From a checkpoint of a small transformer trained on Wikipedia: biases on query, key and value.
Each number is 128 + 24 x the weight over its row's rms, rounded and kept within 0 to 255. Layers, rows and columns count from 0. The size above them is the row's rms in percent of the matrix's.

# layer 5 attention query, 768x768, rms 0.0274, rows 53-61,117-125,181-189, columns 0-191
size [ 98  93 103 100 103 105 101  96  98 105  92 109 106 103 104 109 113 108 100  91  98  95  96 100  95  95 102]
[[117 157 111 137  92 121 128 115 140 148 117  92 130 142 131 114 139 121 128 111 112 165 144 134 166 107 165  62 101 161 172 157 158 140 118 163 134 141 148 127 119 135 100 156  97 115 135 132 119 137 153 159 151 141 133 184 152 103 146 105 143 114 112 108 142 148 141 126 132 135 129 133  83 121 109 131 171 120  99 145 117 124 119 166 167  94 124 144 114 120 130 173 147 138 124  98 127 157 158 130 126 125 183 139  81 148 102 154 124 161 143 128 131 123 130 110 146 115 182 131 116 119 138 114 134 175 108 143 153 112 103 158 116 143 131 103 121 167 132 133  94 136 144 133 169 110 129  97 134 168 136 137 147 145 112 126 107 162 122 153 140 121 129 119 160 134 104 131 123  97 131 157 116 115 129 158 128 155 114 116 113  92 162 123 128 156 111 148 120 128  99 148]
 [180  78 179 118 153 121 110 105 171 106 133 104 184  94 110 112 117 171 151 170  88 136  99 139  94 112 128 111 119 139 145 140 155 123 153 121 124 120 142 111  91 156  99 124 103 113 145  94 154 128 147 157 163 143 138 146  90 105 151 107 119  93 123 117 138 138 172 103 152 109 180 158 128 135 129 137 123 138 120 117 101 160 138 143 146 119 120 120 156 103 160 132 148 142 146 135 116 126 131 158 179 125 124 160 156 121  83 174 116 160 119 128 147 122 133 138 108  57 121 113 143  87 126  77 161 177 111  90 100 102  90 108 149 127 105 113  76 154 133 117 104 128  81 148 132 133 115 112 162 110 121 157 147 107 105 170 119 126 114 151  85 124 139 166 108  93 121  85 148 117 135 127 172 107 112 158 130 142 118 123 148 115 157  65  85 122 144 102 145 117 133 103]
 [104 124 138 146 175 152 150 114 150 148 127 142 134 102 176 142 106 138 144  90 111 110 189 103  96 116 112 137 153 165 133 112 127 122 132 131 148 146 120  98 159  95  99 112 118 150 107 199 121 126  91 122 112 122 152 142 131 120 148 157  87 114 147 109 124 130 125  88 138 114 104 113 127 142 152 136 169 108 130 134 150 111 112 140  78 126 106 126 142 141 154 116 124 125 163 154  99 128 105  92 147  97 119  96 148  70 107 121 163  99 122 128 128 165  96 123 122 136 177 153 192 129 120 154 155  96 130 105 158 147 140 139 115 106 190 117 129  75  90 114 127 160 142 150 173  87 160 102 141 130 137 133 130 110 130  99 140 112 103 161 108 123 129 169 158 128 142 132 138 127 107 135  97 139 124 143 109 170 146 116 107 136 118 124 138 140 148 118 114 119 120 107]
 [151 158 163 140  88 134 113 132 130 121  96 143  97  98 114 102  97 120 106 141 181 118 119 145 196 125 118 151 153 163 123 148 113 130 165  86 157 127 144 161 130 151  83 161  64 144 117 117  97 147 166 114 102 151 158 129 197 105 183  79 164 141 117 172 133 124 127 114 125 128 107 153 138 107  97 109 153 166 115 168 108 179  96 141 119 118 161 155 182 131 104 145 135 137 118 130 145  88 114 155  84 106 143 118  65 122 135 143 108 125 118 168 143 157 127 142  94 121 179 154 143 122 150  70 150  83 130 118 113  77 121 107 135 122 145 125 115 122 110  76 107  85 123 130 147 138 123 131 112 170 123 121 113  85 115 133 114  80 123 111 154 128 131 150 154 145 154 103 118 139 151  91 141 146 134 133 130 130 134 170 118 107 120  92 145  99 109 110  98 133 135 134]
 [121 149 113 156  99  69 108  65  96 102  83 150  70 137 123 122 151 164 131 124 114 161  91 152 159  87 147  94 130 108  69 166 102 131 136 151 132  87 111 115 137 179 113 111 158 103 160  73 127 163 142  63  97 133  62 145 154 113 118 155 135 117 107 156  90 165 165 127 109 125 110 144 142  87 122 124 132 140  88 118 119 144  88 156 112 143 126 161 179 120 131 142  72 176 173 124 116 150 133 147 100 121 132 109 126 196 125 156 143 134 129 182 166 125 106 111 153 122 108 128 111  84  93 116 131 108 133 143 142 113 158 137 145 123 118 128 110 131 146 161 115 108 131 140 163 108 122 133 128 147  90 142 114 130 163 124 147 146  99 110 109 133 126 123  89 135  83 143 136 103 146 167 107 130 100 178 158 129 104 127 102 163 119 142 132 113 173 102 107 133 100  89]
 [130 146 122 125 101  99 127 143 150 139 102 121 109 172  60 149 123 114 117 136 141 175 212 100 135 146 130 153 137 123 163 118 166 113 148 143 121 143 133  84 146 129  91 140 138 128 132  97 160 102 133 164 183 163 134 136 175 103 136  90 145 170 116 110 151 133 131 110 115 150 132 108  99 152 121 150 172 113 125  82 118 104 124 130 157 122 132 129 142 138 136 149 106 130 135 111 118 117 115 171 130  94 163 155 131 178  91 121 105  99 112 124 138 146 121 115 107 142 119 120  87 126 170 153 116 143 136 121 125 135 105 114 129 113 163  93 136 172 115 120 123 103 153 116 145 150 140 118 169 133 149 126 138 119  97 174 122 158 117 153 132  96 111 127 146 119 143 167 151  95 157 199 138 114 126 124 164 120  79  88  98 140 175 136  83 121 151 116 103 108  99  90]
 [160 136 114 118 111 123 101 137 118 133 116 116 126 143 140 141 163 150 160 112 123 163 118 110 149 109 138 156 139 120 125 139  94 109 156 169 144 141 127 124 131 113 115 122 153 149 143  80 141 128 136 101 113 114  96 137 121 104  97 146 136 179 140 126 111 133 128 113 155 115  96 133 115 122 131 131 123 116 153 162  86 104 144 108  97 167 133 156 161 136 137 140 116 148 165 146 149 121 130 137  91 137 144 122 146 116 158 119 105 113 117 155  88 109  91 136 125 156 125 111 130 158  77 132 180 105 114  92 145 146 105 141 152 148 114 114 133  74  83 141 130 143 123 132 139 117 113 137 105 112  98 176 152 142 159 123 165 143 148 146 130 127 145 133 121 150 121  80 127 140 137 105 116 123 145  61 162 176 103 159  98 150 133 143 118 169 122 138 116 133 101 108]
 [135 130 109 123 133 142 124  74 123 135 132 112  96 134 158  90  89 121 153 132 147 127  66 131  85 102 138 120 134  84 142 164 138 111 139 123  72 122 125 154 123 116 113 172 110 131  93  85 120 145 125 112 115 133 150 131 132 131 150 166 151 129 163 152 121 170 140 154 157 108 132 137 120 108 115 156 121 124 115 167  95 126 108 102 135 104 167 114 186 142 103 144 126 136 142 118 148 128 131 141 128 146 127 102 131 149  95 110  96 139 112 127 121  92 174  86 157 164 167 133 133  76 106  58 147 138  86 122 129 163 112 114 128 104 125 151  88 175 113 117 129  75 141  93  78  99 138 147 124  87  99 120  98 117 114  86 133 154 159 128  76 140 155 111 151 129 109 133 198 130 158 119 133  90 135 159 134 153 121 182 158 107 143 117 131 143 106 147 136 148 116 133]
 [124 133 144 143 108 140 161 144 121 121 155  84 127 119 139 162 121  84 135 176 157 140 103 111 128 153 138 120 134 140 115 171 164 120 131 182  93 122 203 143 104 145 104 127 109 144 123 106  91 146  94 108 100 142 137  75 136 147 161 126 111 132 137 130 159 111 103 110 148 146 154 136 185 154 164 116 127 127 161 144 147  80 139 110  80 160 111 145 133 131 171  97 131 159  97 120 126 107 127  93 111 135 137 120 132 149 111 118 111 144 135 130 166 121 141 111 160 102 141 129 156  95 105 154  84 105 126 136 135 118 121  97 127 136  71 177 160 113  88  87 107 176  99 151 132 119 105 125 151 148 109 123 109 115 134 100 190 154 119 140  68 160 119 140 160 159 139 151 147 158 129 134  97 147 128 122 127  96 105 160 142 155 132 139  95 145 118 164 137  92  66 105]
 [106 146 167 158  75 149 113 111 151  90 147 145 108 101 156 124 127 123 149 139 145  94 146  76 118 182 106 145 121 140 133 151 122 148 108 109 103 134 105  90 122 171 173 150 159 149 113 128 119 139 142 139 122 120 127 145 109  89 180 135 100 141 108 107 151 101 178 131 148 115 133 106 123 172 189 138 139 129 129 111 167 113 130 159 103 154 162 115 112 132 121 187 148 119 159 107 124  80 109  99 127  93 192 126 119 138  90 114 122 152 113 144 159 102 136 121 140 132 178 139 137 131 160 117 148 128 123 143 107 146 169 126 119 145 138 156 105 124 178 144 107 116 119 113  78 122 125 124  99 114 158 142 117 114 159 147 138 158 136 164  86 152 147 126 143 140  80 125 139 149 131 143 112 122 118 128 161 139 154 121 113 128  92 133 101 104 127 136 102 126 140 141]
 [138 124 182 147 130 136 125 144 123 155 164 131 136 113 129 130 135 147 119 123 173 138 109 127  80 143  90 115 140 156 106 164 174 156 148 156 165 114 139 150  91 177 113 140 179 135 120 124 133  84 104  75 108 142 136 119 142 146 131 164 145 126 128 102 156 158  94 118 131 152 123 121 120 109 147 140 153 156 122 123  90  89 132 131 145 134 129 119 122 127 128 118  83 151 173 152 150 134 156 108 135 167 101 121 126 117  99 127 111 167  93 122 117 136 149 127 109 102  78 121 206  91 126 135 115 120 120  98 134 147  94  75 120 163 104 138 123 120  96 122 133 109 109 156  74 123 148 151 126 155  94 126 137 133 125 136 171 139 126 101 116 122 127 123 149 130 142 157 102 108 132 121 114 103 162  95 137 105 138 100 143 104 134 120 105 138 130 115 146 160 170 164]
 [157 135 168 113 113 120 123  74  98 139 136 137 143 117 124  98 100 108 138  96 125 141 115  98 108 138 100 100 125 130 135 135  66 134 149 120  90 158 138  98 150 172 133 106 143 111 128 142 119 217 120 146 129 100 125 123  97 163 102 130 112 100 148 103 153 126 167 157 117  91 126 148 112 114 157  99 100 118 132 144 134 109 118 102 135 129 113 103 135 106 139 130  93 121  91 109 141 112 120 148 132 142 125 112 109 101 149 113 119 113 138 119 107 135 107 131  87 101 113 127 129 111 120 132 145 137 111  81 181 171 157 128  96 106 109 132  99 133 113 102 143 136 166 128  97 138 167 124 127 143  78 133 139 133 158  93 104 127 129 138 100 163 110 131 144  93 153 158 145 117 143  61 145 127 147 143 124 106 125 129  84 134 147 158 141 133 108 148 150 132 162 144]
 [ 86 130 126 143  75 134 113 150 147 146 131 104 150  95 160 143 125 136 104 118 124 155 120 128 106 104 135 186 130 136 104 118 164 168 107 149 138  97 128 100 140 132 121 148 156 151 124 136 139 103 113 109 103 157 139 127 203 151 138 150 162 141 106 125 133 157  92 159 112 163  86 125 114 100  81 175 170 108 117 167 153 139 133 171  77 162  89 127  94 168 137 146 158 141 111 137  98 129  96 152 157 105 138 104  96 149 133 154 146 187 117 137 112  84 128 152 126 152  83  79 137 104 115 117 154  91 136 158 122 139 126 110 153 118 119 173 125 121 160 113 120 180 122 113 108 119  95  89 126 134 119 132 139 151 120 144 135 126  85 158 149 136  69 127 137 117  85 141 165 149 130 131 158  65 155  83 124 113  83 138 120 170 164  93  96 137 118 108 129 136 165 139]
 [156 139 107 152 109 126 114 156 118 189 142 145 158 137 155 138 129 155  94 128 104 125 121 130 124 124 154 109 135 145 150 151 152 103 122 178 140 176  88 114 145 128 128  75 117 120 116  89 155 112 136 115 145 124 137 126  82 151 123 171 150 103 134 133 125 135 110 144  81 110 169 122 164 152 160 133 178 100 136 100 132  86 115 164 150 102 120 102  85 122 137 114 172 106 156 144 153 108 148 102 117 114  93 122 131 146 168 134 156 142 147 113 135 152 107  96 134 119  98 103 130 105  99 120  85 166 155 140 155 154 123 145 152 148  87 155 137 150 134 131 106 112 140 150  98 114 131 144 150 165 161 172 178 103 153  93 146 127 116 111 133  99 152 106 124 127  99 167  50 157 163 132 136  98  74  54 132 137 162 113 103 123 125 138 135 148 125  61  81  91 129 162]
 [118 132 150 120 110 107 172 135 106 107 129 145 107 110 117 124  94 140 136 133 152 136  98 118 165 155 105 167  81 131 162 141 125 131 137 132 109 101 136 116 128 168 136 137 149 121 133 154 123 122 103 121 155 125 120 116 141 140 143 122 113 148 157 140  48 158 134 126 167 102 171 133 151  75 121 127 107 131 118 159 118  83  97 130 150 134  93  88 146 165 103 167  96 180  97 132 102 108 128 119 129 179 138 117  92 163 147 119  78  92 111 119 152 116 141 110 166 107 119 161 154 126 108 126 163 118 119 172 118  95 130 105 137 117 133 122 114 142 132 124 183 171  79 115 116 141 114 128 135 160 174 126 135 110 118 141 156 140 172 109 122 143 146 113 151 162 125 117 141 126 132 113 119 129 117 122 173 149 144 156 139 117 143  95 139 105 108 140 170 150 155 102]
 [ 92 140 151  91 113 137 131 123 117 123 131 149 122 135 142 142 131 113 135 195 116 132 137 149  70 107 131 159 138 144  80 141 144 125 108 144 153 115 118 121  99 103 103 142 108 110 119 105 108  97 125 145 146 187 101 140 133 102 146 126 120 135 157 129 144 133 131 150 139  99 154  99  88 118 100 146 111  91 133 150 119 112  96  83 133 170 156 136 141 135  96 135 184  91 118 132 131  99 147 112 146 132 144  95 119 129 127 120 147 138 115 122 153 126 160 121 175 110  98  91 157 105 135 125 116 110 102 138 124 173  90 108 115 124 157 173  91 126 160 145 148  92 182 132  83  94 126 169 138  97 155 127 132 147 125 105 108 143 111 115 130 124 103 143  88 135  92 159 147 124 136 171 123 140 108 152 137 132 119 115 146 136 103 124 118 119 123 100 133 133 159 158]
 [114 160 140 133 146 155 128 107 102 133 149 145  91 133 152 143 148  96 110 159 134 176 141 141 102  93 158 136 158 156 135 156 172 130 137 131 126 154 115  96 125 149 105 152 152 104 115 144 152 138 121 124 135 166 127 130 135  97 117 105  91 124 103 140 101 134 144 127 165 106 118 128 152 147 172 150 166 143 104 123 123 131 102 108 182 112 158 139  92 141 123 184 150 152 100 128 118 120 128 118  76 113 184 138 107  76 103  98 128 108 133 146 113 104 136 109 174 170  93 124 110  98 169 107  92 153 149 144 151 116 126  80 119 135 109 107 123 121  79 146 124 134 164  67 125 158 150 132 112 119 164  93  87 114 124 147 101 123 120 152  78 139 114 117 148 146 118  98 133 144 158 212 154 165 146  99 149 149 111 108 174 122 132 134 171 142 114 159 135 135 111 171]
 [152 120 119 155  87 123 126 129  92 149  97 118 106 155  95  97 114 130  88 142 122 118 139 126 162 142 131 136  96 108 105 130 138 104 127 132  65 123 145 153 148  97 120 103  99 104  95 133 138  87 116 146 135 115 106 125 100 120 107 122 139 138 164 148 123 125 101  97 146 143 175 116 121 106 132 155 153 106 144 127 151 129 127 135 151 138 135 124 128 157  80 128 112  98 142  86 130 165  84 146 132  91 136  98 116 165 129 145 162 154 129 131 110 130 156 151 118 107 132 134 139 155  95  90 113 131 106 181 153 143 134 106 136 106 143 111 137 135  66  90 146 106 126 134 115 122 125 139 149 110 157 127 119 122 140 130 130 127 195 144 149 137  97 150 111 156 100 126 137 132 126 117 132 147 154 110 117 109 108 137 138  98 170  50 152 126 134 103  82 155  84 123]
 [152 127 130 131 156 121 175 108 123 103  86 111 149  91 115 131 132 102 130  82 132  78 148  80 149 106 157  87 123 130 193 136 147 137 110  97 118 128  92 143 132 132 124  81 152 150 127 158 136 120 120 136 129 139 141 177 142  88 120 181 129 116 143 108 152 178 115 168 118 158 137 187 114 100 116 155 130 134  75 138 130  99 100 110 133 172 137 160 148  92 149  97 181 159 133 149 145 124 149 168  97 122 176 128 109 105 102 126  99 149 110 115 153  98 132 147 111 122 156 133 115  92 161 109 163 120 106 106 100 115 139  92 110 105 149 142  62 171 142  68 139 140  95  72 147 126 103 106 139 168 134 106 127 169 145  91 200 148  75 136 150 145 107 107 167 119 146  85  85 125 133 180 165 152 121 135 159 128 145 112 102 105 115 146 132 127 140 121 129 105 121 124]
 [168 127 154 120 106 145 131 136 124 104 138  95 123  73 155  99 103 126 107  94 133  72 153 137  56 129 124 106 122 112 160 124 146 139 117 124 113 157 152 124 114 157 123 127 147 138 128  31  94 115 156 139 138 112 154 113 116 122 164 120 179 140 159  92 126 130 124 141 177 109 129 136 112 120 103 158 121 109 106 130 130 103 138 141 131 140 142 129 128  91 129 153 122 152 131 131 152 165 132 111 134 145  96 147 131 166 119 128 104 182 129 110 143 164  90 179 147  93 105 132 111  73 107 126 158 113 134 102 121 144 105 128 158  71 131 163  99 147 134 130 112 136 113 146 113 168 151 127 103 137  70 143 192 130 181 117 128 158 159 115 112 110 139 119 126 153 128 127 163  90 125 127 153 148 117 148 110 156 148 126 130 135 110 112 139 143 171 103 148 118 115 124]
 [123 107 119 129 129 150 109 131 128 167 123 120 110 138 133 163 145  97 126 113  83 151  96 141 118 156 148 121 123 123 100 115 143 117 161 156 120 134 114 134 154 152 166 130 146 166 132 157 121 131 101 116 100 158 121 136  93 126 125 112 134 125 133  93 159 139 127 149 120 150 129 137 124 141  94 125 136 139 100 180 120 136 107 128 143  83 130 100 108 119 156 110 189 114 159 172 110 110 100 155 106 115 123 102 130 108 159 140 136 131 120 120 117 136  89 134  97 159 181 138 157 129 128 162 157 122 144  86 143 101 111 138 120 143 127 119 143 146 189 122 149 126 105 124 155 122 126 114 119  96 139 115  90 151 143  87 158 136 111 133 131 123 128 134 153 110 104 124 136 138 131 130  85 152 134 145 129 180 155 128  83  77 116 112 162 141 113 109 138 141 141 124]
 [ 81 137 159  95 167 122 126 153 120 116 105 119 159 102 105 100 141  96  99 126 152 101 139 146 135 127 147 132 132 101 149 122 106 147 136 121 102 146  99 155 113 138  78 140 126 138 126 143 109  72 116 180 109 159 117 159 102 136 161 139 130 125 118 144 150 134 151 119 112 111 136 164  99 143 122 116 102 171 131 163 101 116 157 104 160 146 105 130 126 131  55 146 122 104 103  84 139 188 144 155 131  96 106 137 121 150 142 152 107 105  78 130 105 105 116 105 157 114 100 167 152 135 112 130 163  94 141 103 142 104 113 121  78 113 162 150  96 126  96  98 120 110 179  85  84  92 100 160 126 117 145 137 128 102 119  91 119 101 110 127 176 130 131 140 165  97 178 112 143 132 173 144 121 161 150 122 154 144 123 119 125  89 148 144 157 147 137 162  84 117 164 139]
 [112 133 133 139 151 127 124 115 188 131 126 133 123 135 131 120 106 164 143 116  73 141 108 132 117 103 165 149 152  97 156 138 110 137 114  82 107 114 123 163 124 206  95  95 120 111 110 157 120 145 149 126  92 123 134  96 153 108 121 150 158 111 153 143 126  83 165 183 112 121 133 157  81 106 110 115  90 157 121 155 120 121 166 157 131 160 111 116 128 110 128 122 118 130 155 114 141 106 108 134 122 127 137 112 169 142 156 148 157 134 100 106 135 124 162 128 183 159 130 139 127 118 120  92 148  47 139 110  84 124  98 129 139 109 117 144 107 119 159 158 129 145 128 121 133 117 121 100 167 101 156 138 130 145 187  88 129  82 143  94 151 176 127  94 140 150 136 111 147 108 141 165 147 133 105 143 131 183 108 134 141 120 119 134 175 111 137 143 132 158 110 127]
 [103 128 125 159 130 136 138  92 165 174 114 123 114 124 117 113 112 131 100  92 115 109 155 168 107 151 142 120 127 138 148 115  99 145 122 119  91 125 106  96 113 115 121 130 154 141 152 123 105 132 168 114 126 115 144 149 143 102 105 137 143 128 121 106  90 152  74 147 142 126 118 131 162 134 102 142 152 113 145 125  97 114 121 171  24 141 127 137 161 143 155 126 139 118 144 144 133 143 135 143 130 112 115 149 148 158 124  84 108 151 141 127 164 141 188 121 176 125 123 116 100 106 173  76 129  96 156 121 134 120  96 143 146 126 178 139  82 166  89 132 145 120 123 126 103 130 127 129 116 153 102 113  98 138 144 186 124 147  98 124 161 181 106 130  92 178 138 174 114 142 169 132 129 114 138 132 119 111 120 123 116 127 147 125  88  89 152 104 149 128 101 100]
 [ 85  87 136 119 104 143 125  84 103 125 129  97 114 135 131 133 131 147 156 139 139 153 152 154 174 137 119 119  81 123 107 139 129 112 165 114 122  77 112 165 147 146 134 146 135 124 112 138 141 133 108 133  88 146  90 146 117  85 123 155 109 131 127  81 136 134 132 136  91 175 144 105  96 136 117 109 152 146 105 125  97 141 169 149 102  69 102 130 140 155 109 117 128 125 127 210 136  98 138 151 172 137 152 109 103 113 159 163 112 130 121 112 127 104 120 154 112 170 144 113 110 107 123 122 113 170 142 135 166 163 121 157 152 158  98 110 130 124 111 120 119 165 130 125 137 126 113 145 103 134 116 147 116 128 145 103 107 126 107  65 154 151 108 120 108 146 170 125 131 137 103 143 152 143 111 101  97 134 142 143 131 136 130 119  82 126 110 101  88  80 131 142]
 [132 123 148 111  99 157 124 105 133 115 160 138 119 134 100 119 125 124 151  76 139 129 125 174 114 104 105 119 133 181 144 152  97  90 124 124 144 151  91 167 130 130 133 137 148 106  80 115 100 154 124  76 131 158 131 171 114 130 121 110 133 135 136 131 151 137 142 137 150 146 169 119 155 139 141 117 131 128 122 143  73 163 110  96 117  95 145 139 114 120  68 110 165 123 144 116 137  88  70  99 151 133 125  91 178 153 123 141  95 146  94 130 101 123 120 135 165 172 100 125 151 118 105 118 132 137 101 115 129 151  89 103 120  93 149 159 125 122 120 138 126  92 183 126 151 102 100 122 142 125 153 120  64 123 110 126 165 146 147 187 109  89 126 130  98 129 119 128 127 128 111 131 124  85 166 147 161 121 125 138 132 138 162 127 138 134 175 151 143 142 156 138]
 [ 87 133 143 108  92 112 120  86 103 132 134 113 121 153 114 136 110 135 155 144 159 147 119 178  83 151 174 166 123 139  97 126 146 139 108 127 150 125 185 130 124 133 118 140 108 101 125  92 136  99 143 107 153 124 139 152 129 133 129  75  81 150 127 164 101 116  87  78 129 109 125 144 160 165 133 142 133  79 116 143 128  84 136 146 119 106 165 136 127 147 133 127 204  86 120  82 136 148 143 137 135 132 113 160 136 159 110 120  67 156 141 143 139 131  99 120 133 144 115 121 149 115  73 113 114 128 126 150 114 128 118 120 101 132 100 135 168 130 141 191 133 145  94 137 105 132 143 116 106 130  82 115 109 169 135 152 190 163 149 123 133 143 171 115 143 141 119  99 124 135 122 155 160 137 137 148 129 109  95 130 148  88 192 158 152 128 124 148 129 107 123 137]]
# layer 5 attention key, 256x768, rms 0.0244, rows 53-61, columns 0-191
size [102  89 102 100 105  99 102  99 103]
[[ 97 115 146 122 110 114 128 102 149 127 134 129 107 149 146 144  82 145 110 170 122 145 150  99 132  69 102 140 125 100 112 130 159 116 141  99 111 126 184 153 136 132 140  89 103 159 174 130 121 145 143 154 112 141 111 138 165 123 136 110  97  95 123 109 101 142 153  99 175  92 111 148 131 147 105 144 132 121 117 146 134 159 174 114  81 123 133 119 155 129 133 145  86 142  96 147 153 125  98 156 141 137  90 147 153 158 126 109 148 107 120 158 141 113 161 165 170  99 125 151 128 117 130 128  89 163  77 134  96 120 103 140  98 136 132 139  78  95  97 168 142  83  67 125 138 162  92 146  89 150 129 126  97 102 154 116 132 119 131 112 138 112  95 132 133 155 105 122 108 135 121  93 122 147 123 109 101 132 109 135 102  94 103 142 117 122 141 179 114 151 128 110]
 [120 108 119 127  82 134 121 129 137 177 129 158 113 122 117 158 146 140 152 117 111 167 114 114 103 128 134 104 127 143 146 123 174 120 157 130 136 140 116 109 134 102 122  98 109 158 142 103 141 152 132 126 106 117  82 148 142 169 114  89 167 128 168 182 101 116 146 151  89 158 149 133 157 112 144  71 122 138 133  84 159 102 129 120  80 117 120 100 136 102 157 169 151  93  91 127 118  87 136 122 156  70 108 159 116 145 136 150 129 101 111 135 130 108 117 147 113 154 126 171 112 123 140 128  94 127 127 131 116 143 121 151 137 106 148 160 133 134 157 115 171 115 129  71 153 131  70 121 141 134 134  93 108 130 142 122 128 118 132 146 161 156 147 111 132 157 112 124 134 122 117 143 145  65 103 137 110 130 142 107 138 114 133 139 151 138 134 150 146 134 117 129]
 [114  86 111  92 126 127 106 195  82 142  98 142 123 136  91 120 148 100 156 146 146 116 128 138 127 119 138 141 106  67 124 138 135 143 113  64 147 112 138 163 151 129 139  95 101 136 127 144 155 109 109 126 140 126 123 129 129 115 157 117 179 110 159 109 115  91 115 115 109  94 141 106  87 160 102 169 124 173 156 103 114 123 144 158 137 158 146 140 141 165 148  91 161 150 155 140 145 158 157 178 124 116 131  79 150 159 169 106 131 157 177 140 108 137  89 138 132 123 113 134 145 151 120 121 108 148 111  98  87 140 138 108 123 142 125 136 136 130 147 130 149 197 100 141 133 162 110 115 126  98 117 122 142 145 119 129  87 212 105 115 115 123 156 118  63 115 104 100 115 124 149 136 123 111  88  99 122 126 100 125 149 155 157 125 127 106 130  91 125  67 118 130]
 [123 105 100 142 147  96 161 117 145 146 154  79  85 132 134 136 144 161 100 134 105 167 152 143 111 134 110 133 126 152  95 162  95 118 127 139 103 207 111 133 149 156  81 105 126 127 109 122 116 102 147 127 107  93 115 158 110 183 146  97  71 153 102 148  97 121 112 110 123 116 144 138 137 106 163 125  94  98 144 111  91 109 142 106  83 106 144  98  90  90 167  60  78 128  97 135 140 135  99 146 102 112 127 154 134 103 122 171 135 101  91 113 155 112  89 121 156 121  77 128 163 123 127 137 141 161 114 129  70 119 119 112 103 131 111 140 138 120 138 145 131 188 139 101 165 144  79 141 124 149  90 173  78 122 186 104 119  95 136 102 136 108 121 122  97  92 133 104 162 139 148  97  94 130 130 127 112 159 128 134 141 124 116 132 101 167 119 119 117 143 133 150]
 [100 146 148 130 146  93 145 141 144 127 153 101 137 139 116 152 144 130 141 124 142 128 142 108 117  97 147 153 128 111 154 152 128 149 136 142 128  80 136 125 132 127 133 115  78 155 143 132 127 114 111 121 149 150 144 140 127 126 125 126 135 116 100 128 125 111 122 107 166  96 155 150 108 115 152 128 124 101  86 155 136 103 162 141 153 141 111 152 120 125 118 117 138 147 156 118  95 154 142  95 160 132 102 163 139  82 137 108 172 183 115  96 118 141 146 126 170 114 151 118 156 115 132 138 113 149 126 162  79 137 101 137  81 153 141 145 124 105 134 129 136 153 108 163  96 120 134 120 127  55 137 111 115  91  72 116  90 169 114  90 149 129 123 130 100 119 146 167 146  96 133  99  97 148 112 111 156 155 108 158 148 130 136 106  84  97 160 151 131 106 147  98]
 [142 173 141 108 126 131 115 116 125 131 112  97 129  99 122 153  84  87 154 133 113 119 151 104 142 115 117  90 175 131 112 131 153 117 123 136 111 121 147 156 105 128 130 119  83 147 149 126 111 107 121 151  99  99 134 135 146 113 145 113 147 110 121 153 153 150 168 152 153 137 140 143 133 114 145 141 117 111 103 125 169 112 113 154 105 103 134 130 131  67 149 133  93 140 146 167 124 131 157 147 145 114 148 151 105 103  74 159 136 176 126 128 137 179 119 133 136 130 147 114 116 156 128  98 136 166  98  82  85 117  94 124 136 143  88 172 118  93 138 111 130 140  97 138 111 133 150 108 148 158 152 141 116 104 128  92 124 138 120 143 154 125 109 162  97 126 127 109 164 127 114 157 185  91  83 153 127 104 114 165  83 152  98 149 136 119 143 132 114 117 122 171]
 [131 164 129 119 127  98 133 149 106 126 110 118  86 137 131  88  76 129 114 103 133 149 126 137 132 165 122 106  82  90  98 127  92 169 121 119 132 147 144 132 152 158  78 142 147 114 119 145  99 130 119 120 134 130 153 155 135 152 137 138 143  97  95 184 132 130 159 122 125 142  96 103 131  97 126 115 112 127 150 149 118 111 164 127 156 135 118 146 148 133  91 110 101 106  62 149 123  93 111 105 120 126  94 160 108  97 113 118 143 112 116 100 125 112 106 159 124 129  97 162 137 149 135 137 118 151 147 123 163 125  82 139 166 128 110 142 146 117 115 110 123 142  88 156 122 160 164  98  99 105 141 118  57 139 132 133 155 123 124 138  98 148 178  94  78 130 138 118 127 124  95 122 147 124 122 146 125  89 123 148 110 135 132 142 153 112 120 136 128 145 125 102]
 [109 159 124 134 165 149 156 197  89 114 150 169 125 118 141 158 105 150 106 114 110 141 168 146 154 100 116 126 133 120 137 129 114 111 123 144 133 124 100 123 181 111 101  98 167 117 126 150 118 108 129 117 124 147 117 132 139 138 185  90 175  72 130 154 169 129 104 161 180 155 132  89  96 115  76 116 124 133 126 127 139  91 147 152 104 101 111 135 123  83 104 156 128 107 123 151 116 167 116 121 141 104 146 127 177 136 148 106 110 127 124 149 119 144 116 147  73 114 103 134 122 140 178 169 148 134 124 151 129 150 110 108  97 112 146 186 131 118 132 152 156 123 111 145 155 134 116  93 147 153 181 128 146 109 154 131 128 110 145 114 170 154 118 135 144 135 110 131 139 112 138 136 138 109 127  89 133  87 165 101 149 108 168 131 155 126 127  91 151 130  99 137]
 [ 77 177 106 115 100 114 123 107 117  96 122 148 128 123 138 116 130 129 105 142 126 101 130 141 123 123  99  72 118 134 100 131 160 155 141 135 144 114 145 136 156 131 165 125 105 146 129 148 123 138 144 147 139 137 127 126 113 115  87 131 118 128 141 138 167 101 130 129 118 143 146 129  91 116 175 119 145 135 139 114 129 128 138 134 139 101 138 125 130 108 129 128 127 125 144 178 133 159  95 147 106 129 116 123 115 172 193 121 130 123 145 130 134 145 103  87 103 121 135  99 128  90 129  99 153 112 119 139 134 140 139 124 106 112 102 116 122 147 144 129 135  61 119 106 152 105 112 101  69 138 218 116 109 158 126 157 154 136 106 138 132 135 136 170  95 128 135  79 126 115 121 159 160 105 108 121 163 103 131 101 113 173 116 147 114 124 122 114 110 137 139 144]]